Part of a small language model's weights: width 256, exclusive self-attention.
Each number is 200 + 20 x the weight over its row's rms, rounded and kept within 0 to 999. Layers, rows and columns count from 0. The size before them is the row's rms in percent of the matrix's.

# layer 4 attention query, 256x256, rms 0.105, rows 0-27, columns 128-255
108,225,193,218,239,206,227,190,191,182,190,201,172,161,189,242,225,190,197,218,182,212,184,235,220,194,176,222,201,181,216,203,189,174,173,227,226,215,172,206,162,227,193,226,239,193,219,189,185,189,197,220,227,182,248,189,194,217,145,193,196,217,209,180,178,214,191,193,191,206,177,214,186,230,206,198,152,206,215,171,219,186,221,188,224,188,204,234,212,165,208,188,239,213,205,193,231,184,203,213,236,172,204,222,194,180,177,186,226,211,239,236,234,210,195,189,198,234,186,218,235,206,193,207,212,209,192,198,231
113,192,217,186,127,197,204,203,193,196,199,207,214,214,225,149,176,186,189,205,197,181,190,205,184,196,206,180,159,209,202,182,190,196,241,202,208,235,195,220,223,178,167,173,157,237,203,204,180,207,211,177,201,214,193,207,220,174,232,170,177,223,203,216,214,194,219,191,207,176,206,207,190,220,208,235,228,205,235,196,207,196,205,197,204,237,195,203,186,197,187,199,184,214,221,196,193,181,225,205,206,233,212,161,235,233,217,192,221,207,201,203,201,204,219,216,197,153,212,185,199,203,204,224,196,188,214,208,191
100,239,209,200,239,196,206,175,193,186,184,178,200,202,197,232,228,183,217,193,197,226,171,195,195,178,185,218,211,184,215,215,194,177,174,212,230,202,178,190,188,211,223,218,200,201,217,171,182,198,182,246,193,182,205,171,187,209,160,167,226,213,213,190,200,202,188,190,192,198,183,198,208,233,222,190,137,183,211,203,217,180,212,172,218,200,193,214,207,177,218,208,227,207,201,187,223,187,201,207,202,188,218,243,208,203,197,195,189,194,218,233,210,193,194,185,207,244,204,204,198,194,219,179,220,215,177,210,214
111,237,209,206,200,212,221,196,189,191,190,177,162,188,223,226,220,187,202,206,193,167,169,192,180,178,175,248,198,187,199,208,177,165,214,214,211,227,186,221,154,230,201,229,224,209,199,191,209,192,203,224,201,168,251,168,195,209,160,187,210,199,211,207,146,179,202,189,203,195,195,216,213,228,221,232,175,201,217,172,202,205,193,185,218,213,197,214,227,190,213,198,238,214,208,184,262,164,209,187,231,183,207,181,227,162,190,199,202,173,227,217,227,195,200,210,192,230,195,227,219,214,191,218,224,227,184,228,202
109,234,196,194,168,215,225,202,182,198,195,191,207,197,221,193,208,195,182,229,189,164,187,205,201,161,155,205,196,185,192,197,182,176,219,235,217,242,170,212,205,196,204,220,202,195,233,181,195,185,204,195,204,184,215,177,215,222,204,180,208,206,211,200,184,172,219,222,202,208,206,212,213,229,223,208,158,211,188,158,187,154,206,210,188,245,209,224,223,205,200,192,231,235,228,188,223,170,197,201,220,186,208,199,209,188,214,196,217,197,244,210,224,219,197,193,198,203,204,226,214,213,198,226,202,220,194,236,218
113,223,179,192,204,200,206,197,185,178,193,182,192,231,220,213,213,188,224,240,207,161,196,204,193,178,199,226,188,190,187,161,176,167,216,221,210,199,219,233,197,195,203,216,208,179,230,195,222,179,222,210,200,185,223,198,201,240,175,198,196,194,221,233,180,183,213,199,222,201,203,210,187,219,208,224,183,220,215,161,212,191,188,193,199,209,199,225,219,186,178,190,214,198,210,210,239,188,185,193,241,197,181,203,205,161,189,201,179,227,231,199,246,219,205,231,186,212,179,185,192,215,184,211,216,228,172,231,220
093,214,165,192,194,191,197,203,176,205,214,186,213,227,235,199,188,206,247,218,174,147,177,214,218,198,210,212,215,169,167,142,217,225,191,259,184,195,221,231,173,176,190,198,212,183,195,217,191,198,232,198,222,171,254,205,211,218,168,204,185,192,189,192,210,162,208,207,186,186,214,187,197,205,168,231,162,223,224,176,249,214,196,217,230,186,193,201,198,197,178,191,224,211,216,215,227,207,200,187,209,178,196,210,219,179,203,210,204,226,217,196,243,186,191,218,161,205,159,220,227,190,187,208,197,191,204,197,202
094,214,210,206,205,188,202,174,202,215,207,196,228,175,237,220,209,181,207,168,199,185,170,197,205,218,198,227,203,190,202,216,198,145,151,253,205,234,215,223,193,221,220,241,219,218,174,216,199,196,214,216,223,174,215,211,197,217,185,169,198,228,205,226,181,158,216,212,165,204,159,181,195,227,153,218,184,226,184,174,240,191,184,229,193,209,175,208,226,218,205,193,212,215,200,180,228,204,194,230,193,168,221,206,181,207,174,218,178,185,236,225,212,173,189,204,171,226,199,215,214,212,235,182,181,188,176,205,171
114,224,200,182,197,199,221,203,171,180,197,190,203,218,227,209,186,197,210,196,228,179,198,222,210,182,187,224,181,180,196,206,171,159,199,226,215,209,207,219,177,181,211,210,197,193,208,217,225,202,220,207,204,170,228,205,222,205,188,168,200,213,219,214,189,154,233,224,205,176,230,221,204,224,211,209,169,188,227,199,227,189,193,168,210,234,222,216,225,175,178,188,211,227,215,237,244,186,207,187,220,196,203,199,244,168,205,207,187,215,238,214,223,194,217,215,202,214,179,197,192,219,199,199,213,233,179,217,208
101,210,217,170,226,192,193,206,224,222,184,218,175,209,168,227,153,213,182,188,198,242,206,192,181,176,215,202,220,226,224,237,200,217,183,193,210,208,187,192,230,229,232,204,220,246,205,194,208,207,176,218,193,188,183,231,213,161,238,185,239,197,203,202,183,235,215,194,186,205,182,179,209,211,191,190,186,204,188,204,210,215,200,244,168,193,156,205,192,214,231,186,190,186,190,175,183,208,177,239,179,202,192,172,194,236,184,224,171,184,168,218,176,176,204,185,206,229,218,197,156,210,205,186,216,191,195,196,170
111,225,182,203,197,232,188,200,226,217,209,206,172,172,192,220,185,200,176,186,200,249,212,167,202,175,201,185,225,214,203,248,204,202,184,185,195,182,206,186,232,205,229,190,200,207,197,184,199,202,172,221,195,188,136,197,219,199,186,196,208,213,191,182,213,242,205,215,197,201,203,135,231,191,188,154,177,213,216,206,182,211,203,212,149,188,188,188,162,214,221,182,170,175,179,209,202,212,178,213,192,229,210,165,194,219,207,232,168,188,165,207,191,184,181,150,235,263,205,223,193,189,208,182,210,196,213,194,183
109,184,176,198,222,209,226,191,180,164,182,180,189,179,212,206,233,201,190,200,190,163,198,210,214,235,184,209,222,196,171,181,194,205,162,234,183,175,208,208,138,201,152,202,222,151,195,184,176,222,215,209,192,185,208,191,204,210,182,207,160,187,190,184,177,217,158,198,179,203,179,200,194,187,187,200,185,203,221,196,183,194,207,186,235,168,223,216,212,231,194,226,230,209,206,173,227,225,198,222,209,193,180,213,200,186,197,195,196,203,198,186,202,187,183,249,167,198,212,216,177,177,205,207,191,194,201,162,213
104,159,227,197,245,211,190,191,211,194,182,195,223,208,190,205,199,209,225,168,198,187,205,216,202,263,179,193,204,215,197,215,191,217,226,169,196,196,203,155,220,207,179,200,191,188,218,203,192,198,193,180,199,226,246,243,147,198,225,186,195,195,213,174,239,213,220,195,212,217,191,253,174,204,198,197,261,172,174,207,171,218,200,182,218,190,231,200,220,191,178,218,187,197,204,196,155,203,215,201,189,223,178,202,217,185,210,200,187,207,201,190,197,190,203,237,213,173,204,150,235,197,185,203,170,187,196,187,219
103,184,186,210,247,210,204,220,204,180,173,190,187,156,226,218,214,212,192,227,201,209,207,204,221,189,178,206,203,191,171,188,237,198,185,210,166,175,210,227,165,213,143,201,191,184,200,176,209,221,235,200,168,193,174,206,196,191,186,183,201,183,168,233,174,234,135,180,179,202,211,219,189,177,173,221,195,215,200,176,218,190,195,198,218,168,183,190,187,214,199,192,208,211,222,179,230,199,196,215,193,162,212,209,186,190,182,199,176,185,186,223,201,189,206,206,144,198,206,209,176,194,221,191,205,172,184,184,202
103,231,158,211,181,209,195,221,174,188,193,194,236,208,200,185,202,191,207,229,204,206,184,180,218,199,206,180,202,178,194,177,219,220,210,227,207,183,211,199,186,179,223,227,189,215,195,201,214,154,185,194,205,216,202,196,213,220,171,233,208,192,192,184,240,187,187,213,200,187,233,179,210,178,212,196,195,222,214,212,215,225,213,233,184,214,224,177,183,178,146,225,219,190,205,214,226,186,194,159,177,193,217,178,195,197,216,229,180,204,194,168,236,208,192,173,217,204,160,209,217,199,188,194,186,206,190,229,195
112,180,207,222,214,233,208,203,195,207,174,161,165,193,187,200,209,197,178,196,221,214,209,209,174,228,211,204,200,179,208,202,183,202,173,178,239,192,181,169,217,184,207,206,190,208,200,217,206,178,166,166,184,207,179,191,199,202,220,228,228,227,177,151,180,231,202,169,214,229,196,173,206,161,208,151,222,166,206,195,172,201,162,194,169,167,201,201,182,200,223,189,185,206,214,179,179,216,179,194,196,284,184,221,216,204,233,193,187,210,183,240,207,192,168,201,180,201,214,195,191,163,193,185,194,195,202,172,248
120,184,196,219,233,218,238,200,199,170,194,204,182,201,203,168,250,224,220,205,183,124,153,207,199,206,210,210,218,184,217,204,201,188,202,177,190,199,200,221,148,229,188,214,234,209,247,221,193,203,220,206,176,198,270,195,198,217,201,226,181,204,204,222,184,186,168,185,191,221,199,226,193,189,172,215,213,201,175,182,214,185,212,170,239,201,204,192,225,211,208,212,202,187,189,180,193,217,179,202,180,197,187,222,205,172,199,197,205,218,222,208,209,233,205,213,175,174,200,168,223,198,197,195,184,236,188,209,222
106,208,182,212,225,193,211,191,207,182,239,192,216,215,193,205,199,202,207,181,205,182,193,203,254,234,182,222,212,205,183,207,199,208,201,206,187,204,230,202,198,200,205,213,234,212,187,226,159,209,205,210,186,201,192,209,196,207,202,183,225,214,172,204,183,217,202,188,196,203,220,206,198,229,170,225,153,212,203,188,195,199,198,197,211,171,178,206,204,205,227,178,222,182,198,220,211,198,206,218,225,154,186,172,199,177,193,197,153,198,233,204,205,252,228,182,202,178,226,216,205,231,160,211,230,212,179,230,217
110,186,216,167,185,185,226,210,214,177,167,198,183,205,210,174,228,190,215,206,189,189,187,171,169,194,185,216,218,212,230,194,195,203,229,190,172,185,177,163,216,194,190,200,209,220,255,216,220,172,186,206,202,205,218,217,171,214,204,205,206,178,219,178,213,195,199,213,198,204,162,205,199,225,192,226,202,184,170,224,181,198,219,219,241,207,250,172,221,193,228,209,225,197,227,138,200,191,203,183,174,176,172,231,165,176,192,184,185,222,211,187,229,177,203,231,171,201,199,181,207,182,205,188,189,228,212,239,190
094,216,208,207,200,191,194,192,225,177,179,200,199,188,185,216,214,196,160,177,224,201,199,218,201,188,209,197,189,184,192,163,190,158,217,208,201,166,212,181,157,202,200,187,213,174,192,191,205,212,184,196,164,201,191,148,181,200,179,233,173,205,206,182,172,234,189,194,195,167,196,194,180,147,209,209,191,201,230,197,225,208,183,191,187,218,189,215,196,210,204,201,177,233,169,160,177,204,196,202,201,231,212,234,203,217,223,211,209,195,218,208,175,219,192,229,182,224,221,202,177,178,209,195,227,194,171,171,215
090,235,175,224,208,169,182,224,173,205,215,162,198,209,209,208,182,217,171,207,200,191,182,184,203,201,193,169,199,195,164,226,206,217,198,227,199,230,228,261,165,200,173,227,199,196,168,169,212,171,234,209,191,205,190,214,247,204,172,206,227,217,207,241,204,198,178,198,171,175,220,191,177,192,194,229,213,224,240,196,250,214,193,218,185,228,177,185,158,181,167,220,178,196,182,193,212,195,205,208,192,200,202,172,209,209,197,210,209,194,199,198,196,211,180,140,176,206,178,219,191,202,212,196,223,189,231,204,188
098,204,199,224,163,200,190,200,199,219,197,217,245,206,204,191,198,195,171,210,226,247,208,174,194,190,161,178,189,221,213,198,184,174,204,141,197,187,188,179,208,199,205,199,199,201,129,211,244,207,211,193,195,219,202,187,190,185,197,165,207,225,193,237,186,184,185,200,212,188,190,176,221,183,217,219,197,171,201,228,200,205,186,221,169,191,165,184,220,187,227,190,206,226,203,208,216,191,216,195,184,236,217,176,212,213,207,211,204,188,190,178,218,167,215,198,203,215,199,201,214,183,200,208,218,141,221,189,173
104,211,169,190,202,179,206,220,180,205,197,193,196,211,200,200,219,228,200,216,178,202,168,180,174,206,182,200,232,189,204,197,250,246,186,211,204,205,216,225,196,188,210,230,216,223,187,206,207,172,196,209,221,219,232,254,206,200,185,219,211,190,208,187,208,189,196,205,173,188,179,190,193,202,164,204,194,205,210,225,223,221,211,254,210,206,178,173,169,196,207,238,222,177,229,193,215,192,182,195,167,187,192,175,158,189,209,212,218,214,221,182,224,192,175,146,164,211,176,215,202,182,194,203,216,208,225,233,184
093,227,182,210,192,227,168,199,209,222,194,190,224,158,208,230,190,189,166,184,213,261,234,212,191,222,196,174,165,226,199,194,216,180,187,196,232,212,196,199,209,189,233,187,193,208,178,191,218,143,193,198,200,174,177,180,192,203,222,206,187,217,197,186,214,208,182,206,214,182,202,168,181,148,222,210,194,214,260,180,204,183,189,219,149,193,184,191,207,181,180,195,196,218,190,220,187,192,214,194,210,227,219,202,204,226,214,196,201,155,200,211,203,206,214,185,225,226,222,199,228,187,203,188,201,165,196,168,205
094,233,162,233,184,213,159,210,206,190,225,213,216,185,153,205,195,185,175,177,211,214,198,205,184,208,216,175,188,205,211,173,187,182,198,214,229,205,194,229,201,210,211,183,197,213,187,199,212,206,199,161,174,172,186,175,206,193,193,217,187,208,186,194,174,172,201,216,217,191,187,171,206,186,217,209,198,190,221,194,208,180,169,188,185,187,188,199,226,235,208,173,175,245,160,225,206,198,196,184,233,223,223,187,225,198,193,200,192,178,169,185,208,214,202,175,193,185,221,219,176,217,197,194,219,202,227,190,183
100,168,212,214,202,230,191,182,207,223,211,214,230,158,211,199,169,180,200,188,210,238,214,220,225,221,191,177,172,224,208,205,174,170,206,169,203,213,176,175,200,187,217,170,190,192,191,205,200,181,179,197,195,195,173,205,182,193,221,186,181,222,220,180,238,178,202,218,228,213,231,211,198,200,209,228,186,203,209,186,171,161,196,186,185,214,214,216,226,204,193,189,202,210,208,211,177,197,217,202,212,208,208,194,229,234,200,171,206,163,177,219,187,196,240,202,254,229,225,196,238,195,211,204,192,179,222,167,206
096,199,198,188,215,218,185,208,186,210,182,219,196,181,219,211,198,219,217,203,197,235,188,204,193,198,190,220,228,206,179,185,226,246,160,215,200,189,180,216,233,208,217,232,189,258,163,193,203,190,183,183,190,204,197,231,208,185,223,223,223,199,194,177,217,219,188,174,159,196,194,183,208,179,169,218,197,190,198,207,203,229,209,253,185,173,146,170,180,206,206,194,202,174,204,167,214,182,180,188,167,222,196,177,156,179,206,233,215,201,204,164,190,184,183,178,195,199,173,214,150,200,190,192,210,203,217,223,220
117,215,170,190,205,200,203,207,177,187,178,190,177,197,195,217,207,236,204,225,176,185,174,211,206,194,208,240,222,177,206,203,213,232,180,223,216,209,207,198,201,222,196,234,215,209,181,217,173,205,206,174,199,199,224,226,193,212,191,209,218,206,185,191,190,212,200,182,171,195,165,199,186,176,190,197,182,158,198,218,220,207,198,212,229,182,194,197,160,198,216,227,209,163,216,203,207,191,174,197,204,206,213,177,162,183,211,248,198,222,225,194,223,181,177,185,164,208,188,195,168,222,191,199,216,202,188,225,192
# layer 4 attention key, 256x256, rms 0.104, rows 0-26, columns 128-255
102,179,211,232,236,166,253,217,197,181,240,183,184,176,196,201,231,218,195,195,198,178,172,174,221,204,181,201,232,174,238,206,188,205,179,192,199,190,201,182,207,197,172,218,218,198,204,197,158,205,173,185,225,209,189,222,183,205,177,221,207,246,194,210,205,165,216,173,207,225,217,206,185,194,172,237,194,197,190,193,211,185,229,174,217,203,217,178,195,218,201,175,202,186,217,198,203,200,167,234,221,207,186,208,211,173,227,211,200,186,212,181,209,237,157,237,198,189,179,201,198,182,236,211,200,207,193,204,229
108,199,198,198,153,210,174,166,194,209,190,214,222,169,184,204,191,199,185,196,226,219,209,222,184,189,209,198,168,230,187,204,181,178,196,225,217,232,187,202,214,224,220,167,202,207,209,173,207,205,214,222,236,202,199,199,206,187,203,181,166,204,217,183,182,224,198,199,203,181,173,197,215,231,218,206,186,185,207,190,190,187,179,205,205,223,196,210,224,183,186,217,187,208,190,207,236,190,250,198,189,194,245,195,203,221,207,159,219,217,173,223,194,163,176,182,220,209,203,232,203,213,179,192,196,194,194,177,191
102,194,190,222,256,200,239,203,223,196,206,189,220,215,188,181,200,230,207,189,181,201,186,167,227,210,220,202,223,187,205,187,208,205,178,177,193,186,196,186,217,181,178,208,199,171,160,200,183,175,179,184,178,192,196,216,171,231,207,206,204,221,179,222,189,201,178,169,166,218,220,228,177,177,208,191,201,190,232,198,175,196,214,201,191,157,200,202,217,208,208,215,206,203,220,189,173,196,161,224,201,219,184,144,223,191,194,249,164,161,222,205,201,246,215,224,185,176,196,181,196,198,175,198,193,203,244,231,234
111,182,197,240,235,212,244,213,203,212,205,212,199,170,198,231,208,239,205,202,199,198,198,179,231,220,217,194,245,214,223,223,239,221,169,199,215,212,199,178,225,178,201,238,201,185,183,182,185,205,164,158,208,217,200,204,172,200,235,208,190,214,177,206,196,193,210,177,192,211,206,230,177,205,212,186,178,186,198,177,183,195,209,164,180,158,196,215,209,206,214,186,213,191,218,206,192,207,164,217,210,206,212,160,209,195,198,220,194,154,205,183,199,241,180,202,195,172,195,199,201,214,189,178,182,157,238,216,226
106,218,160,209,235,215,198,190,204,210,225,186,228,220,209,204,185,199,202,204,181,216,213,177,228,206,220,179,203,224,213,192,222,208,183,202,212,241,208,183,219,164,196,226,185,144,162,183,185,163,201,190,171,192,159,224,172,222,222,192,208,232,202,238,193,225,203,195,183,229,238,205,159,215,220,188,213,194,223,189,206,195,193,202,175,168,205,203,221,209,206,201,196,214,216,174,162,211,183,198,200,211,188,169,209,189,195,251,169,167,190,198,215,221,195,203,207,166,197,207,179,215,172,172,177,195,220,199,201
102,194,189,244,212,211,220,223,193,218,217,210,212,170,212,180,210,217,207,196,218,214,186,159,220,207,223,189,227,193,223,218,188,202,179,192,199,190,192,212,241,177,193,221,207,201,202,182,158,189,212,177,214,241,187,199,160,221,213,210,180,207,184,179,206,168,199,195,178,228,222,230,187,235,217,207,166,175,179,208,174,184,194,183,192,177,194,209,190,206,215,203,184,170,200,221,196,208,152,190,188,234,180,173,217,207,207,227,219,155,182,206,207,203,213,195,199,167,199,180,197,210,172,197,159,168,230,213,214
088,173,152,261,220,224,256,214,192,209,199,237,205,173,216,218,216,212,221,215,188,195,165,174,202,218,179,177,229,186,226,225,208,216,168,210,209,175,232,207,205,199,170,223,238,181,251,187,182,198,195,186,193,213,210,229,203,214,196,218,201,196,195,225,243,175,221,199,208,225,210,211,182,206,158,223,186,174,185,211,222,166,200,177,176,181,216,190,193,215,183,189,191,209,202,227,195,201,181,201,212,203,188,199,182,198,220,210,206,172,195,189,191,211,207,189,186,181,215,208,192,188,176,207,172,209,199,222,220
088,185,211,217,221,220,227,183,217,217,222,220,180,190,188,225,210,221,191,243,224,188,180,179,242,215,182,168,204,200,194,185,196,206,179,211,197,172,190,192,215,217,186,205,206,204,190,188,182,197,189,203,191,215,193,179,184,219,205,187,216,208,205,222,197,238,210,183,193,214,221,249,199,178,223,212,184,166,222,217,222,216,208,191,183,182,193,216,183,216,181,188,229,204,189,205,223,198,184,200,204,216,204,166,242,163,189,203,185,214,210,195,220,220,207,207,218,183,200,183,207,187,168,185,194,162,231,224,244
108,219,240,198,215,201,231,229,202,203,210,201,216,179,220,159,196,190,172,177,219,210,195,170,223,219,215,199,188,216,201,226,242,193,182,176,228,212,167,201,205,158,188,223,194,197,196,177,175,208,185,188,209,237,182,210,171,218,227,195,198,201,202,193,185,185,229,161,172,233,209,211,188,214,230,185,179,183,189,208,171,208,206,185,209,188,187,214,189,168,184,219,201,187,189,235,199,198,191,174,184,248,181,158,220,183,226,214,201,172,215,226,201,209,204,202,212,198,193,167,191,210,192,193,179,177,242,232,253
073,215,227,178,193,194,153,176,195,228,196,188,203,189,182,193,195,187,163,227,195,220,224,199,216,190,219,231,205,239,189,194,176,195,190,207,200,189,179,193,201,219,202,176,225,193,179,201,225,174,226,206,190,211,182,175,212,199,246,159,160,204,246,224,206,209,208,231,207,186,219,185,213,192,252,210,202,197,238,176,177,177,180,208,192,209,185,216,207,178,191,218,216,227,223,173,219,207,216,190,240,205,232,191,222,202,188,179,200,223,164,260,202,182,215,215,225,207,234,188,208,193,211,186,224,201,232,176,172
088,229,252,177,190,199,179,190,212,196,164,192,199,175,181,199,183,192,175,233,213,200,210,187,225,182,188,211,217,175,181,166,210,206,196,189,194,203,213,199,212,203,189,182,219,219,222,219,202,205,202,218,222,180,224,183,233,188,213,188,194,171,202,171,192,196,215,226,221,163,176,168,227,203,193,232,166,189,182,223,171,182,192,218,179,245,183,204,181,189,200,210,214,183,203,194,221,190,210,186,197,207,226,167,191,207,230,161,196,242,200,221,206,198,168,200,228,236,216,166,216,200,216,202,234,200,201,216,183
094,162,164,223,228,208,239,218,219,191,199,216,234,213,206,212,224,215,233,190,211,147,197,209,177,232,186,186,199,181,216,182,212,216,215,252,213,167,204,168,194,189,191,209,189,201,213,214,194,219,193,195,169,220,246,216,207,215,174,223,171,204,165,201,189,208,196,181,200,218,192,239,181,175,176,206,223,229,185,199,226,212,221,189,211,176,196,181,188,187,170,178,199,196,179,236,207,216,224,212,190,198,180,220,206,168,200,194,221,189,207,185,196,209,162,189,172,215,189,205,204,180,175,211,206,163,189,209,230
076,163,186,187,155,170,181,209,207,185,222,216,166,201,189,218,192,208,214,214,168,198,200,230,182,186,183,181,180,178,228,207,212,208,233,197,189,214,224,206,193,192,233,178,180,209,218,193,201,236,183,200,205,183,183,195,185,193,177,214,167,161,157,169,208,227,182,213,214,167,187,189,183,196,152,192,213,235,164,187,207,210,201,190,192,215,233,188,203,204,214,181,199,212,198,183,185,220,231,236,194,174,198,246,179,217,184,197,211,212,206,163,178,211,167,197,184,213,160,226,192,205,222,232,220,218,165,172,185
098,193,213,210,221,193,223,253,199,217,226,241,209,228,216,214,204,200,221,187,223,196,216,206,208,220,231,199,200,223,222,226,189,216,182,215,180,196,187,237,215,221,204,223,208,218,199,190,141,198,207,198,166,212,207,194,212,204,202,250,209,199,162,202,236,201,204,189,205,218,231,184,163,182,215,183,207,210,214,168,219,188,186,214,224,195,206,207,180,191,206,202,188,166,174,182,213,209,157,211,196,179,174,195,187,194,208,209,188,187,155,170,207,247,186,169,216,178,199,212,184,165,186,206,189,219,196,187,203
107,266,230,220,196,219,198,211,194,217,204,220,200,188,203,196,205,201,171,240,192,212,173,159,233,161,202,225,225,191,180,227,195,210,167,172,202,211,205,208,232,220,185,219,245,231,205,202,168,196,187,203,206,217,223,203,205,207,193,174,237,201,192,211,224,179,206,206,181,180,209,180,218,222,186,188,166,163,193,209,206,180,228,199,194,185,181,200,171,211,211,224,230,167,207,221,208,165,165,166,184,211,212,140,173,210,188,177,198,221,194,218,224,201,214,189,194,225,212,189,204,201,221,201,210,210,216,247,220
104,160,208,170,184,226,167,201,179,201,177,209,184,193,194,231,169,210,175,173,205,226,209,262,208,207,206,203,190,196,197,196,219,204,229,209,215,222,183,214,187,225,187,172,193,207,236,241,204,210,190,194,240,224,179,192,195,161,208,222,192,207,188,164,225,176,196,211,229,194,205,226,211,187,205,206,195,199,144,163,234,173,170,180,217,218,186,180,185,193,201,202,204,234,211,228,187,203,244,210,199,198,215,254,186,238,200,195,248,221,200,206,183,200,194,215,210,211,180,200,192,221,207,212,200,205,191,177,192
101,193,178,215,222,195,239,213,210,221,237,239,178,191,221,184,213,182,217,198,230,191,153,189,206,184,241,210,210,206,203,174,181,195,216,186,199,208,174,224,208,207,175,214,216,210,210,199,159,217,209,197,197,217,213,177,184,212,192,214,227,225,186,222,198,178,210,163,166,235,182,219,217,226,210,197,216,180,245,192,205,227,196,204,207,184,188,203,188,185,196,222,199,218,192,202,219,194,137,210,217,231,183,170,180,194,173,193,234,187,202,184,220,201,211,195,170,199,187,175,179,196,186,225,204,204,192,231,224
093,189,139,210,224,197,204,189,210,205,212,189,202,206,194,236,230,220,164,199,179,181,171,198,212,204,194,198,187,198,231,215,203,198,181,225,206,210,184,173,223,144,202,201,240,183,175,154,224,184,232,178,201,208,203,208,203,238,150,176,168,194,199,200,217,200,192,218,182,216,195,174,181,188,189,198,202,199,240,208,174,217,201,209,204,225,189,223,233,215,217,162,196,170,198,191,200,216,159,184,159,184,184,182,212,169,186,192,184,211,216,194,219,195,203,199,170,195,218,193,192,192,190,189,205,189,184,176,208
111,225,222,199,176,217,170,230,182,183,192,221,201,185,233,176,200,189,189,206,190,198,156,153,200,129,220,218,192,200,191,196,175,225,167,185,187,231,182,210,200,263,187,232,236,222,188,185,169,211,182,220,214,174,193,168,213,233,221,218,243,201,220,200,197,197,189,195,199,186,211,167,215,230,185,181,161,194,214,189,195,215,211,198,190,186,179,200,211,204,210,201,198,195,187,223,211,182,144,201,170,213,200,178,175,200,200,192,205,188,167,204,174,182,210,192,203,211,189,181,195,214,186,164,203,197,198,234,216
099,195,187,216,227,192,181,189,221,199,214,167,183,204,242,182,181,217,227,181,192,190,211,260,164,214,195,219,193,185,198,184,182,204,207,197,192,196,158,250,184,212,178,198,186,166,182,212,176,211,204,218,174,185,207,194,191,212,188,244,175,238,183,209,178,185,157,197,204,206,174,180,212,201,217,190,212,224,207,195,221,204,193,200,227,186,247,228,208,199,189,195,164,194,172,215,188,221,204,179,217,176,184,240,195,205,205,221,207,203,189,186,230,202,197,219,178,214,179,160,181,211,193,247,174,213,187,171,198
072,200,210,200,240,193,194,182,176,256,200,187,207,206,217,202,161,210,196,174,223,225,227,229,184,223,190,205,178,225,202,215,212,190,190,199,211,204,188,197,231,177,182,187,170,200,167,221,202,205,221,178,174,230,203,178,195,174,208,169,190,233,166,231,171,206,234,181,169,216,201,251,195,209,226,217,209,176,210,211,194,197,167,176,204,212,176,204,210,211,182,191,213,194,225,207,217,174,235,218,250,209,224,185,237,201,235,199,185,181,198,202,191,198,208,221,207,216,204,209,170,214,195,215,206,174,200,176,201
102,178,235,182,180,204,184,192,205,224,209,181,212,216,169,209,172,221,183,190,190,219,201,240,184,200,185,223,211,215,200,219,216,204,200,178,217,165,177,200,199,205,163,213,171,173,194,230,210,208,189,234,222,200,195,181,168,158,233,195,171,171,189,187,182,204,199,232,190,159,223,183,154,196,227,188,246,202,187,221,198,186,185,201,173,184,221,183,209,196,200,215,194,195,213,216,167,185,238,218,209,184,240,208,216,216,221,227,197,202,201,183,194,198,190,191,219,205,200,197,202,227,210,208,199,206,226,206,161
086,222,225,204,212,199,189,204,140,260,198,189,220,186,217,200,177,211,183,175,226,232,216,196,179,183,186,221,175,208,188,201,197,203,198,208,215,212,190,186,237,200,186,215,174,211,163,209,200,191,205,194,199,229,190,176,196,197,201,164,191,198,170,224,200,217,235,199,170,196,194,236,197,200,223,219,210,156,200,212,197,181,184,184,213,217,174,185,204,202,200,185,240,184,231,213,232,144,216,213,233,205,238,182,218,203,236,201,201,196,190,206,185,164,212,207,231,205,211,213,177,213,200,179,227,172,198,195,188
113,175,158,128,207,176,169,186,200,186,216,187,197,228,192,197,198,211,214,183,196,201,217,235,183,226,179,211,171,197,189,166,198,221,219,208,198,177,220,214,216,202,218,200,163,185,205,205,214,177,220,219,162,174,181,199,199,206,188,251,207,202,175,205,186,184,184,190,229,172,219,173,185,188,226,168,212,246,207,182,204,187,175,196,196,202,225,207,207,202,173,191,177,197,191,205,189,222,211,200,192,189,194,234,174,210,202,213,173,205,183,192,216,234,172,205,169,215,175,247,202,205,199,182,201,187,188,192,177
122,199,192,184,234,198,216,179,224,170,200,170,177,202,209,193,197,187,184,176,250,183,185,218,177,243,183,202,197,214,176,189,222,213,206,184,178,197,184,242,195,206,202,186,173,150,208,203,194,167,189,203,181,201,171,170,196,200,184,220,173,224,194,219,146,169,205,173,229,226,180,190,212,173,220,212,209,231,222,163,193,179,198,182,214,215,214,208,192,201,202,198,185,187,195,195,207,235,204,208,209,181,181,245,221,195,203,185,201,184,205,188,229,230,181,226,149,190,203,182,206,188,194,219,219,185,204,187,198
106,190,184,164,182,193,201,201,230,176,204,195,210,223,167,192,243,191,208,209,167,201,199,206,198,210,224,176,184,194,169,189,178,207,224,208,176,180,208,199,189,190,221,184,189,176,205,198,208,167,216,228,178,149,194,244,215,198,213,230,167,192,240,193,197,172,183,209,231,182,233,167,202,177,191,177,217,259,195,157,199,187,206,189,186,190,222,224,210,201,180,190,155,228,163,193,151,236,209,196,185,193,191,213,188,193,185,177,172,187,183,219,196,218,200,183,169,188,215,216,215,171,206,201,191,199,214,181,200
117,206,192,174,208,201,190,206,161,231,195,173,196,216,201,206,191,228,202,209,225,207,209,213,191,182,142,252,210,181,204,191,241,208,195,204,220,207,218,182,204,195,189,217,187,208,169,228,203,207,195,190,204,229,203,181,181,213,193,163,210,176,156,184,206,215,237,196,164,199,179,212,190,189,220,204,187,177,174,220,205,187,189,209,205,194,195,180,209,207,205,187,245,163,233,208,224,167,211,218,236,191,242,204,208,202,234,223,191,205,212,190,222,178,176,225,222,226,199,245,194,223,194,183,206,184,187,215,180